python train.py --d_model=384 --d_mlp=1536 --norm="rmsnorm" --norm_place="pre" --attn_scale=0.125 --init_std_qkv=0.0406 --lr=0.00111 --weight_decay=0.42 --lr_head=0.00933 --seq_len=384
Each number is 128 + 24 x the weight over its row's rms, rounded and kept within 0 to 255. Layers, rows and columns count from 0. Numbers have three digits each. The size before them is the row's rms in percent of the matrix's.

# layer 4 MLP up, 1536x384, rms 0.0368, rows 953-969, columns 0-191
095:136145120155165129079106159091138134170164139176099116114174104171090154120125118126165083111124124165106155161121147105095095119131152133138151108103133142093148139169112146146140146116123120128107142099108162068141122149115101151141102139151102141101111136137127121164107127193136125133112130118169110117174106187120183087137112123159092122142131138112169184094130096136139125154134123105107100157146114163133144129166140131161163127048132108123062116100119100137095116118115121135115093178130142122099128129104156104140147096121092139138153144123130108134114111114150137144
093:123133137149144115092125093155112138101128163152115105140129126155120150105129122149182106144163138110134123118149146162163125142079150134109126088093129104109162148133082123090121148146119140099129124131107129115144094132107109081141120116082151156103152131108146119173154127144170152167118137102121093096111139104130124103130116140099101133137162129114192145101148173138092078123110163129128110169094123140116149087123128132117139134107138094140132108127183122106150135086098108130093124141153134120121109115100102133134082081141142155144157154141141130138127136123138160133
098:119124096128141106150149110130111139089144103129133141170141133094081139158109125102120133147137137153102142117152112144134151093112132147129134120111131099125135147159135166110146129144133180153177126146124115140121127151093102088116132124117126118112120108142150119142119103151185156142178081164094143143115193118091144124160111155150183136089166103108127171155163142115120114146143156128144161112073129109097147153120125139156086171128098138110111073087154137130120091135113129138186151108120122106102160110174102152127114135105139147121121137150127140164156114111100118160
103:134164105130167114135133097121154158134146078149107103148121121131115115118083161122166169096169145135157139130161154156145126129129145142119112129090101118069127150157132120160135126136088110116119082108129132129139085170111108099152141057107084130111124116184113088116134154108130134103147114105153101082104132114115154130124113136132123116074157160113114164151117124145137106089124163158128106160143134101136145143105092113178132126128120125096107121120143118138101173125095120129152152136137092161103108127132058145167105135095146143192164115139091104113166136079136137136
084:161125094119174126106130154149146111109115140161091120143143145109103116124132146150132134138102142173180151134101074115121129143132162162097144102084119092142133137129114132125172140141109131139119100125134166080139120128114131156143111138109138143107150163097133104140155134179178129131138142120134106085104140149148135133152117104118127117064122166114103103101121137102088150148102135112134133102128130083110127121100162090175148147143120123140116130087139162061115132105091096104121150132096119103108093173110111151129135123084097129154121152104129118184104069122145163142
102:153116113118134146170191129139134117125105141118120127138140144152113115130097166124108109133118124141128135170149146143086096111104117107135216121119105101137153151156098117153149141114133160131184131078102107167126142119064143096141113125159138141107142137148123152202162102135130150185112139151159131105144163122142159140137125130181141163084160131132110144094134104112125125145136124186069135168124131118125109075157081126137084145123098144096141161127137101123132128140185125107123142111180101146119118124133140108125099115123129123118100126112087142140139104151159127098
080:115111162128101130163158097132127147109136170143127135109166136147103097151130134160137113139196083134135095149104164098135146135128134094122130089134191098151129150125143118103167155121141109125140126119109114113121101136125156146179157148138197140097198125130124160167098151117128092122089142135153127077140149102116131124084136129147134131146115115114124108097136133140117117141150160154117111134187121099098087128176123158115139109144122117123119128090130094105116102116177115109124109126117086154129131147133107146145140102123104140145119125155116122120115148128119108103
098:138114083112129131102075146109092144129186115151125159153136140164134147077110156125165153156131108121110122172182105124153143139118105111154129114156134122142141113151137193134165145183072138161162142094101093159170138138172119134130142143108129126096134150151096127137127124133103116111130103147114097081094134114105142114121150096131149122168108148130165112108110122149184124127147123176134143166130134171091108106104124120138113143094163102161097089153146128142159117121115160105075143161141074136124113111107127086117096109144134113145150096159152154116140161073119123164
104:139128148135152116113139111135109158077123162134120132116068085088148120132116133119101135123106127136095165102104111141151144108166168155144136128127185140107158119156121119138143145149148128083142113156111118118136156112129125118072153128103145118139120098106135107133119103124171114083153113150137156121134150113126174113162128133130159137103138105116147169130131162154096143141161133132118098128088127116109161110150129190143124169162177079139101123137165149141070117125135120174112133147131125120119156130151149117121073125123122141177088140044133168138141164124116139150
103:131162120159146135139082095131155106124118107144107115154149137096116145082125146113129136131113135124093167137080074163141145106140123085159118142181139100123137116134099098124157133138173116108112132145140148104177162163133110130110138147122121110143146134128106122138129078138135110182139127150141123121103146139109139107184107134153131114097170137115133144059150126147163127064158136118126120112143114144116111131145132121140124134123144093135074081121133158115126142123081133120122163134138148097133119112154157125088128077102128134167126160098184123148132145070156083131
083:119135119125119132134119105109109172140137130148106170135126176117104176122131160139141107181153110131134123103159152108168139131115190151108119129157124125123161122124107126140136117134122104152093128083146147089150105142129201143159138140107128123112165139123112151161124132132116127143098171111108147093112129141124107109102125078159115161120153106094124144119161134151130104156160128138143094140127157145099111125109144142129098144139121176120096107160168101123078124114097125097136139169163102129133114149120156160149131121140139184119144112151108087158082129120094112143
097:138115109133140105143134094131174128178110131145101102165165154131137147119117150114144121140148158178183138090082128143114154149154123150144151151137106128121148157124147086134129141126136150154120106128129125129126153119108169155163197131094099098103154127140179105115093111136128141094126147148121137127148152093151177138132106154121104137132135135155099100113148065158154154137105133132109105171146107085162162169174110149124130095105142162118156109143107114127160084107121141168145123132137127089124163122085154089102139136098173151123119126118127131110105109102145104128
099:112100135126124101159141106160165149115117138125087100123118116197078123120083171118141138095130100148132135127123107161119105126136088097094149162168115127107127082153107157155151116099095116137118100136107094112089172147147149134144149125175151146097134148126106148160155110153141104123118116107139104107098141129138148146115145134118109103128133146135104129094155120082162129128158148168115127134103166149154155117156141106111112122125157092104147124168131112132131116129102150139140086125125114127118097120152121111134122153116094152095140085112146163137116114110158169138
094:163179081173140131118092125153088094157142148172123169125140145152150097140084112113156120182118132125113142121191088161181114117150113112114137110076157141134120117161124104114139138108107123125144118150103121146085127126169150133155091110144132111162076102122122108113152110161135103126145111141175102138113122141116150108115156125147113138153171141160088101135112107136128109152138109151123131128136161118126142152132110076097108123082099158110155155066147100116089178050106142146097102145158119150143119111115111099157095105124140130127084125140121119154139108154138137176
105:135141122153147114107119145157157118124158127133126160142138090136102137120118131100148129151123123164141137124126152145120096162079203155099140088149088086099135145135114082112132142138161163119138114154110115060154144157150075108109132149148116171104139110116094129117128107151149101119128159126110155116104115141105138111119118112121104139120128175126159141130137149160090124147117165118105125141118122144115116088122135099147114109130105088150130133154141123108114105125162128118087101164143132109113097117076121118089146131138149133131136115146128114125141092129156136147
100:118072113137171145155130130137119144126113147164131124142127118101084142111128134106121126121105147131174121125122134109105155122128129155113148174136164129171155068132137105145133130148095103121104121096128170147119175161109084094118151074117129090121105126162157144069113135129103138183116119138133103112164162129136108112156108120156091163113173136141127175117139103097134134118095147172126125107133104184161153163133119123115132098116128107111095101175173128146097124112140151149148108157148081164102100109149136111146142116123145123137099134136132074130147115139087140123
096:140166146135148084105157111148089174134124167151119094108132119109093119124123136111122123126179096097122124096154099145093103162095126153100095123112132131095131154166120135098132164133150101082100093110133111102117088132164159171128123141128099164111150159139129171127099119114152182101138114190142061157112082090118172097102106143098126118104113087125134090127118121139138122072117145126120151165153131104121162076152165108166110151085144089136144138130116170117108131106107153163121143125101119122095176088140064138075126154145148130104134115102126155080069121110132129129
# layer 4 MLP down (transposed), 1536x384, rms 0.0312, rows 953-969, columns 0-191
101:098097160119121104139120108124154147144106158095127117134168149095099115114133105111118107105144126122119106143125118158147175162145084128043132134144113097133124130112109132107126153142106120180138140143125104148116173086158172153143122174136146075114128123123132054122124121133113110142101157160111146081151136107177108148134154124118119114132130132162125145101178139131138117144155125167117145168136092155090110128129148107136138138151173105145148122152141051105119135170136141120153151128178137119123123135108161099149127135139106169109120132131125110175149149113116136097
096:145093137130149128158152127105165072152119090146122108138159169170134150108095133114153119133136150137128148149189091113123095118156117119142113140068116124144127075073099107123135145136120094155129150103151120146184130123103170103110135140153103130154094120073138153097111129112097187149133103158132105100132123125125106147089118151138140091123118152164150097143133157110136120114122155134108143088142117088117147149080102143130129150105135129095130127129141143127133118128121177114121130135137112119145155155104186066143113127135129101110121123169098119124166104156132118139
102:146135087093084131145134137123135134148135100116137094121123104145113183159128124095139138112149161136146140130127151135141119133170106123118097121127129102141120123164122127130085109149120149117142121118147142124086175110184137106108100141089127146110114119097146106150137143095132118121141118112126155122092095123093124105103163140136146096153143112105117147129144122082094110126121135135084164121117146109190090114149115140140089136158124101095115150113116141132105129106100135178160162104142129137120134113117157134160129114155128085172125154147138162164167132131136120126
104:139138150117085104136151138087132157104173140105099139159100130120140103141127138131129136105098109156136110148126113174146171110120105110099123130118095134133088126196152131148153132151131159112162145169140159125150148082128116126100178109137117113133156126123110124113120137165094128168133113133146104154122131140109133149143169099180130165135122109171175115099132083166134046127139166144081159132101134149163122146066121126112133109143165103140144120172079113148140164127080174138115107079132140090116094162090114147121134094105121126140142112126148146142140129102105105128
088:148157097128115155091140165121149094129119116187114143127137155147153123101130125146123159115127139119145093143101150125112085127091112120124138095162128131138140125133122109128123126136123154110118119142148145122122162158166117119106138140156123158161153143155142148122176107154077142131129091146126134096130168102123134118173116116172133130111137111131170109113130122136094138132105127128141149142126198102085138141134121113147126097133131114126124180176153111156127130114124101107118105112136131110123113113134134149127099123139068133145086120146094167139158144124073132115
098:132144133077138108156170081085125158118156131140104124149151111100112103130122147121149125116147151117154123101132098132147130131149107136168127123114176103127169153138113132094174105126085100111159134093129120168197149145124115142151129152145149099148172159132147141150107125134131109141081139153119099170131201131111190121125123141116108128120157132125100097179100120172110117082119160124120096121126130141143092104110105131121120131132124165119170126135114128140147183107151131129133132119177147133147152084102125160095164057126133114123125135123159134136147096096173126124
086:147118092115071126166105108146121122142152092175132128151111152111179103174122127109128185042175115151152090119119127093097084125134110133112142079120147140147061147019128108136105142166112125131138127125182086133131156157154154124125154094163145132088124104114132143149136142103125139128134119090113138080102155138087121127073114090120144093117126105131151091113095124116122148139131144092140140119129082149117145106149084098122134102135113159114126103141088094130140136138146114128170092137125140155171176121117144147138167137132120153111136146149112118119111123115122115106
097:116072099162144159143147092140149131133106116095090124128149133118137062092112141112174163108154168144178149127154130096143114112170129125121128116127096136103130087195136098128140107137122161128110174094122104133105114128114162147111133137146124139043113166180146149132116143127115165152135189106143092166133091120141100104106150144155089129106134148145103144170120113155111191108096127145134118117135094137102142109104126154109116130112129161148117079129135134128151146123104212149142129144131121143133175115104112142091098128121135137108161126203109096120123078101111095107
102:108144165103141158164145090157099108132124128138150111129153143132103149146171115167151136130130118085139134156150176150123090105147138097109110105101136146095139112148086129114108146097146144091135128165116100076124080137100117137169173149106145082177116121116122116160114126143113113122100111162126108114119131149106131079094180137151123069139124128123154161130142140146121109146160122133088123099146141148097126133112125109183130116113115150126124142118120100125129136101116102120123205128144162105143204123107125093116147134137090109147126154137163136158146103108101124112
100:106126138105127150146143119139139142112163126119115141140090135130112083123154151132105143162116142097134123136148136121125082083130122100175127101148151102133084138110127143096163139148165131154132177114142158151119135175123100145157112157103126110117149149127168141093125125126149134101146118085104101114175082105153134157170122160143124116153161162186103121152099149141098141108112126158093142111109127107125129087147098142131129126120104144144178142097144122162133133148126099111101136131157159128153173129139107096140111108155111095115134144089124142111154101135116143104
092:129125131133087093122162169126159104135160099189142116110138105153119107140154117156131138129129115137117122094153107137158120128097133096108164098121127134105113160047132111157124125147160112104115082113121103087130120138116119137156132118101138110126126102104111158138142165168140126126138138105162154092099124113071168086104169124108112124139100121147137114142120095128139145143150115164122112071135131162151108142101111107115128133172139126122122119092162132150132165121131197143100074110108131139073101115126153166100129124123129117109142106108136156109134092071135135100
096:093142140141109164096093141121108152080168153126150110121151145076081126158162113153102140140086121133138091156127133099138107167088152091172118150135127088163126130133176096103141082144133121124131094074152149167154109143133159100103124166143139148091122112130138118149135120131133105147144133114125150093144165143108125119155071085101143123084125073099114137129116156111166146135159104155129137126145148094092158147143134136133106125129159130113163113132120120124108168093099134161122122149122130117155129124161127108089139101161141088180117146106108135080186135165143144116
097:146113106124119102118088106105134134097130101147138151145144103188162107160097124102182176156146100133109166179103165114146095092143125130137148122111108131082110131179121142132089150109132128103102097123128104127121118105124128140118129151136165109111085149065114120155127133163143085130131123122126142114131117141127150155153160150139115145158177134137092102142105140112142141110111168150149104138097146076187156084151150127120175133085105114109143139104181147124136113078110189133097087136172127130184150114118115097141143114098111120089129080137160185132118089144096132168
086:132125192080123074166156125105124163104118106123134124170098126111134136104145121130123155118161142115143114087049133104082151130128144147114164158180158103115115140119141111092102106124117108121078119141166112126160151145151126137100129155121147155119150140114138139134108119120116128131143144137061172154133135117120130151144112136164117084119122113117179135114151166105104134111097118094077117128094123139121074135105128148127150135148124071110132119129136144134154073124157161124140144142134128113142134085151162121089173096125124133108104139090156142116128138120113099123
107:127109144133112124106117130163122129106092118140120111115131115116115105141136123145121151151101119109148133162089098152070114117144099095103106145121150162173095109137154132139146115138143113121142137089141083139120113094159100112117121107125146116125126097105144156095122101143116127070140152169130177127126123103159136121113132142112118121131081086136172166117136099083153137132127103114142124133154095159091171131150136153063115160110144071119131126116113126137136108149168124144074098135172132089170168096153169068121156099134148138129116161155115145151137162128149131138
097:171147088145144127079166101116125147124139120157122182095122096136149124132162110134089150129142156101143103141155087153121146098093105107138088142133133150106113128147084108197142131132151146125140132147127122154154099149136123107123138122144139140125100141130103153194136127097147128149165203113104115134141083162118173122091149141083182127131117130144112112144140143089104117179085080213095101158087124112140109103127134133098100104107101122125114111110165126133115161108156128137141103086113143171128101168122138106115102154130168113146139094162128114101130153123141126131
096:131130106102160134174160087132141152160124104132135169136120140121128159138132136117092138116108099151149113159135141122100108112048122107108104152108111086140091114145134148121096101121108143073112133151138138128094108125092160151112156131120101128083103115105118146120111140092118148120122134139131132142110119098116143125126154113126117105123120115140140054140133121097114170112129088072135123119129140147137095140143139135140095143132100084129148127157100125107167127092119234104134124075089127135112117100147159144137097116121141118038134111117126136133144107157167149181